Weights of a small transformer language model: tied embeddings.
Each number is 500 + 50 x the weight over the matrix's rms, rounded and kept within 0 to 999. Layers, rows and columns count from 0. Numbers have three digits each.

# layer 3 MLP down, 576x1728, rms 0.00707, rows 97-186, columns 1584-1655
500509525486432415391518536499488508519530434547540477559514531484571487480495585500440502401495529429492523471430566529531563551504528507491507505512486441583473432465586592549506458413363522501421499461463477510482
507538534476516548529444540501516499445551511453457484495454502477494463428511478531448487586439521495519538577552515511474536437474422540557488444441420556524458513514406520513475502516533498421460418504516551523496
547510435529476505571568457575399480442573359516513517444463494498496551516563475596492479521432522502511538393500489575564530527614471481505590409523586488453396486512611497441502492641545575547512511474556534509489
553436553483456477507505434443517484448486489441547511527470523461573495552559486454493497508554596493524503509574494476534475438510452497506447498529456591384535569476536482480461501484513533513498486520497472551474
475519546454481560535544498491456433459492482491587515452456519485514575475484519457468566527503461458471436499515524442545444471475501518499549535501481500491617451480508498608567510438520565497495516495465452507470
581472525568516406545555474453490521452590463516464477481488501435469568557480505461383441455574523529531502394569418518502550472547497497522542437580519417497464473526568442482512527495454408555562445494473565551475
562551502504437590468485559535455444445519535455568496580485473466437518454535588462577548490568530648518452455494532592585506526483445487446527474496484458560523531536447479557655484544536501483520511539485452410430
566536480532438467471585463431491456588488514468497501510585481459479465492517475543520491596443582493469543533550501345522524536442542509506391590618544407504512563499496446574447504554465494536529456524450510506464
503509526472503522561425507428385530456576500510486493481392498529562462517439470536525458561485580615527533482500490506548575437494520452615472437433458389505449501479501460468561440428591529484490576471482521538474
452538574495524497488495434474473504488470546542426495507564468520449453528535559427466574603533478448464443579427395498456505478458538404453401502576468514451580472472543502552490428457579457429450570490538421532481
511420406506452531475522559528485453524585529470435564403523509494602495421542574520589488451505512474570530608518559607543560429563523488473432589525448447608520461454520552518441510375532542501473524434564609531464
493447529493539509525404550589478503509444568396500551383500416574574509466593434564545512383587599542531490507479454597577500319484454472484549532589585514522514448435433516491514502490491552504448485419515457467576
506467469567543486410524521487498488506451454376491558585436468529546443555591498387528545460558470516493470472456571479511474455407531502454495434455479534536487483456492505509480556560492468487568556489482546458526
462445543457458455532499499553427508515475485431520354428581474496484606502448496513533539556510518479523554515568498481476528469537496553443534547554505445516560555441579404510526453542469474469487405511499530544473
442510559507537463481521524421523412437544550530474499497494427480537540471555515528521562430536501468476572417526468523490470414452551482467434358502442558442474434579508532505386506433479520468494492495455524550423
580541521535449456497584596470482492487507520546416531435418458600446470429486561517472471495492549436554444522487577455524429474530514499448463430520620544589540565580424546488522556488558477554527521512541494529533
534481589574538494524473524416530481491548468512526535536425540475622374545420493509516519529392529422526547542397496381480527423485496456509474546469480531437429542461481521469505571529470579565553452588475448516448
567530530435574435493524521521551553543524517503427542540542483460450474511446482454492446492507491532521491514444431503484489398514525555450511484505556508534448476512511567497507558517510490510522466518517522480506
544540483521536537572500521590463458506504459528525507505432456560540464492443477461513596481545537499490533532454422584519513602496458569519588512485546451536481419512491504525475489540519564431526503429571417555494
536469450590540448439471452517509483411429471538477551448555505520548530428494464529465472554500503497532524582459522486493514547557508534536452499470514494466472499495506491419528495499457551458433472464560481514529
489494496528452536515588549526482556501524470434493520510429524520476468530498526484450471597535560474470500559487490476522440420519483507533441570504501548402412493469546419581522506524618512499483482551514464490479
524470560528479533489574443561522479468544552464422438600534423532467523480498512470420601534502516486446505558497548465488455439408512561444436431535496454492530549517441557495507452486450477534546511430531513537443
494453472522483480558495468434538438503458474512384429566585564559479618483412570471493500493523486500497497502570520500501439566501451477535513421482511595626501479549496454533582409510414526381487528521429523514480
434518519471505443628515569568446404428486493487628443499513485530520510493515517563500531479453438469468470597555442526515504479465508433569479520427503470495522518478467457418489505453519548548407487477425465397465
520466597489527577546512536504491536544517465486498529446503542469505573504547487458429519517497397508504442422439505528447455475529528542493503488513596527548538525469503551583489487448548536533553548550533470500530
466513446506447498515439487465461466499545487435521587586386475541567495525452565494540617594517604521383528564558455570508413469476414506520555493458466459433534496494460438541478407515490440398462494572487557511494
566456559442564516443592519489522476453449558528485410488521468516509502516456585539546435500466426511555483462517496427563513360509533530469509472447489465511450560602470490539546548523449482621442486513563551455469
591575559407484482537545530527525517475439500504552387507450443434525455551540596487525531421477393417502511526470416539480482344434536500444467447515418487423442488493498506478490562517499445455428495545527457526582
460569519496448460483475499511509419594493451521506486522479546421475396545494401466544505471496500469511561560556552520493503510454485365498438607494457552445578551460428491536536581426531572520497563487448553484520
529487448512607454600437533472548511492512565533449496557464563543441513434455526470435518513514455606473419492509501464527523475502511452531499504547588545520509545534456512475447563524422451526516468577457467490408
470546533562511520426509517509446547409490496505510479540633474487518519556545454492458518596501491404480453542579485565518511430446576463504486514474497441513510482580525524492456459522530535472481500474517453663459
551543562562534504451478515457555433595496536530517373575663473477542287568570564488604461423466494538447475526474466500439516529540554533501465460477446578583475483485477500471519556473614379515455432516566499478472
527536511527513522542563457511572454451480473486544541520502502479425508513521462453501494475509463483484508529608442493436559467551547487531488451428492542430562505472436476475476539385396562502492509541408492495524
557456540438434533445500483455531557433537516507418503510472464440486524460479547486523447507482534546564562456516478573476562525459443538555476460499429484491505477529473433545496612543502521476574519556481447467494
601504554427431516431440389586507580498468504557432467463564604503440456607622488547450397516448415461578445438494583487585566432445466476556562432497514441397473507518582600496456495586469547449422506508548454412473
422525479544516483476419504491468473493502529560497490451518471489501423421424546506487518549492551455440454449494466486528471531501509460562584484495489443552510618547481471483476391441504476434476531545422452519503
435489367490566487481566579593579467356529436502512473506588409506563529516601505430546507543562537530495451461488501555450470465504469520512477499477472580470524516517437528459567545492518539508529460488484440474509
482554446367521480446459541484500568457516500454427524462496413499553495474554434527606496399522481474549502494470515511496523396508499465552472411483485482511525559551492507484471416432577414469490506501510621531425
576584538448528532488498499531467386534485469481479536616468485530467449553510386491491400530408426425449511468468439448520460419398454512430574522551607498442477435507447516559434507489478545539537465456585502566501
510510451468483551479405594569438452529519572552478420448530415508426512458455436503506484552437353552476410472549522485598428483380570530551447493448464408419637547485515465457539383464459468527424534483550516554508
542517539543448458528539431459550552484473533415473499456430569412545456500503565516573454506520596464484464532512549395484527491516399517463412492533444463447500502474468504559448503486476462471474454507511462457495
568536515373449528466564588524501392571450531479462422515624428451436461465523453563600558488531502491547516576460390586573646511657516523471515581618535436594589516484463410463620535494534647489489443420525400551464
383513467475611458528478564460594526550438580473457460495468453407512500518439507437396549596557421573485501532574408545442462600520478506496504439525548521513563557542527500399442492498456569452517509520452472580484
494504412370514460541549501419424448524560546476540501475507550518590570541482580488478506501584508515499489559592516530499457538514522496483475548404475487554485566474413466394428511442456462589452467514475566520454
415520538428475498476550519465553431483500488443564389433434522544470475546478504489609478563553465524497432466582461558516502455501481491558515483536443550536614542531491493521496467474479441504598498513457550458549
446456475498550529520528473456476490497520519546497508498563447529472460485499541423492407458523617465541408557493555479439418511524507540499453446497514556544504501526429608512443570523592496441511608495539555474517
548548404494514495488653502414450530398520420529594445533528434531529514533390507515509485469498597413502518587434478534493503639442456467525537554510456534689455435513439459560422454467543552494517475435428469455435
530482464485465541502500439565504511476485541471491481457442531520486490495501569532557490498564578581479442448552465522502439444464519503480495511529495461511516528496515421555498453541594504557519453521511489528552
429471441594480479543476567459584501431525483526467565498480480499521634431515429500496555534599530557447478512526408497494494476559542557473491595510505462530506436633446523465419430488438433516459505515534442606479
455464518502491523534420373531481575491543494424504473508435480539448540546497535493430479575366432470549490474475504544426536647506531541471559497529590464568477450515493434484434512532588512447575513477491595507516
462482492561451488396422438447458409545528424533450489524525565496524571529387458534468492503494473571564541446532595520456462556563564583496506503482546426506551484569588504488590427488488542447547583483559492417495
529408608485485512567387467454448457426432493474522459545480516432493448507464536549511527504487509533527445436527577565427479523540460502515553498548470524501477540439563509489510517558481515617563524458488499559559
522621427537478488551499426415462469463556474557504469535554519565480560537500414452469518579379507566532481586449441502506469522517530516482620551540642637480481408563448538512510514498539461510510474449555487474487
492583543439445492597423427486455485516612542583476504427469580521586483527467523554520493467515494445586456570398483361440528484583463563500498482461488459466480513545458518485581432490519477464523540473502574631538
565468532562450481485477521484435465606481452532496519572481476484505511483469465525489485467576521482488519451479577452526458429501513465552561470570468489460472441415541561454516567446539521536545518517590430544522
477444518537506435463430496504550551505455497455502376602336550466485524493501543544459465459512606531492497466500483579540494589506476453490592481537428524390478554478480587566568521492526503474457558602523526569556
445558466449491489524541452486545588461517445465538541555552564521500515511426436481442479561557520514550508546515466452471467517467450476487455575525522451595480479451461533504576510528527488485504480407489561469485
534562509510521443477525481475542454406506462517456575458457485508547546560534419423473547533579536482504445528546474516379532425526530525466421475479444418490503490581512584516536502484514469529511483521500590556432
537517480422529482504455457485545565446468550519511478415510416598515551496457478496504497551452461455574499523434538465447507523517424486537549450562532506510452479521453544495475574554499465529551497520503538508497
508542489469527501588521460382372443421616492512559576498491505485470428579522479463510443558483485468473490568498486477511462523430437476470502427492491470551550572440474451464475585537598558540511504447416442529493
455533449411412422422429571522565530589507479536383569533467505465519521489454471453539455475493462485546492492549517414460542572550554497445516563417509451562588604613482465406493495453539568507519443547503549491473
536514512513462518585410520494557413558548528485557547556628524478500443527601423528504478518479476465488499516551517492498465505471493498508432536467499496549531548532459534491549519496440494402501551499492514496559
494515432510469518441583465466474521525573566440527451507411547453422422595445443545558463446449550493541513513486473492505433552648481506463472449405507471432521537485525449468458611471611424565482433477514497426543
476515474542458422505514503505547509552461548472460438501513488513439563473493480517437420489532504499528560551512423550484529520535460541514519505564515477449544431522621457481483456558527528555422458498484502515512
471465512499503498582574438569484558389622445430498423448470440510491545475506508469513493388498475540439371473481476548465483434546498475554451540572579443525505547498450548539564528550579522563557473442567486553494
537481539517469513523388504477418476525444559449467533505493382409489570463441481476467497504528353509464555511618484447529550466443572463462444437532477519464477468602469462533475496625412470437466456503474488548440
490502446468467594582497485510517522544476485463556521499471463550468550497612381548417450499558464502479457468439487499553519421546509522517558609538521531494480475512442507547517466575507517447425455473512476563546
486439498414494521546371496478477501568504505484634458523477553496517529556477572587470417455406385560497499488563545580631531553488507488554510499502443428633514451498493441479506571559541527521515510457514452521561
558528478499490532504379518403614515468520517490492565587492538454568537514451622426504401527459584513488499491479532591506513511432552470401436549490469597420495552483441602503431552495537571492499523531514541578521
580543514488454533560524589492472381501559465518333518472510521474487577426513564526487531456503489579465494496592445606551432534452479489556545553528571431477561521474492460403552491588439538464456492572482464477416
470575558486526500507479586475540547522487508598519481410521491475521475425491557517464529455566544484435487415459576507528467589455432584504555475544440534556484479481529556481476509499501561561557435519526517494534
499499493433534491457564481523462516533482541553459516463526457495452531432513489535516529428641542512523530487421541611506464549529476514518559567461513552568525469503470496567525570556584591487579428440502488377453
506565487490508450527498535503445491597501503515525477522480434536450510416476533423490538501532493457401427489542474574484516475477522453599542471514514442550455525530588521403563451580473482463542532552510572461435
563491577470532479555553519516479454455481468548459543543561551539535405508441518550477477495439464470488450435532410474496487525407539453457543504520506478438411486483515606504423520556455503616530499502428425527505
393544589565423581439399464421542492494590485516447571576442471505595490549482607420488521447524494545451488558551542505475513414384523428478558500427434485443541526511418516515516430536524453411621584459462457491508
517578422574434471492519441471512569566470413584486550444613496436486478498479515497575505490621478468516531409509488451500509492560390500466502493528469510598485450450479483432487526455575452430456547563535596498429
539492493509596470519536492505460499450504530473472492391430558504406502495480446473506504493464505440603555519472511467520468512513479474446488516487557515495459567446475491501528552519489570437554545439519501471467
557471504526491495531502519356522460467543418503439527549533495408491542470523567422416525563472449524474567508558536573518602620597465475556520535531506532569445464518521591530463441525420519470416411504475431500454
522576485490457491474519493430461418498584574561516470472527511486579561494450666504501497405522554475387609568492531534590502485437407560588461484598522554553557489462496487520456567449493403473490402402511494404409
503458478392452549525513527545460487504499501497558459533513552620466498577508556486553535504556424492541520513501444507642505477566517457445483480440499565522517479535535480531515460506511490429503452478473503554427
546516468444564431577530494511537474459544473582473450380451433552426451493530489495482470505437414576484435503568479504534458586454495509398442400487447526455565503501494603450464515470540461550569599563561562598532
495562481427534564482441435461522482477537509506463504454564552512555499494568521539549542575486487500544408466451464540583499553503589514461456509448441443464548532450537519525449515543572522410560477471626446449565
596481593535439501488512537524503430513500505546411536547505545436566515501388543496492489547493569526537609507536475397540530564476441532529535586529481518519494476433455445527544482473470581498489449501406494523487
493534398463454499533411414496553444514609474482523537501486461390598557507560523564492467524549502496441533493448544554512630494518491514515480536460495459496468456514528492498468459532458497469511371416461592541518
421491528452537434564523510483465560557461539519489458475582509530530458430424600515569556596504559486525483526528480458518527517535553538552553502560446522579535523549486430510443493414481514433528515542462526490469
509514569506543549518544519511479529507493460448570446429529513591497613519548464480514495413512544600457496456458543474424432478481555493453516496489402472536531404540509512594468536608552498476517449478584485515445
556559577596512411472578595458490485486499480473536447487539424579518539499557505454517469468516567495471629619589480541471487445481397503547448513557495531583448466519366517499461480535579408450498578484513500575475
543556494511508517440523455481435568491461546507444530486570504441396427501522562539502488607442466567486511497486496403502551509555552525465463476432526464484526613494534432505466489469502529424500568471479511435433
458444525448497493453470540495525578424472501549407452500557446512442586494521530544496516497560493504495457494512504467454462526495573522526511516454506508516581532445516524578514534486459453481476533519489504505524
559536530343436494557489462543509478475570500554514481529594531495472503457495458499444489495483392482473446610535505466526489518433466502438488477489500455490529462544482509485470506611520472480438521496403581514525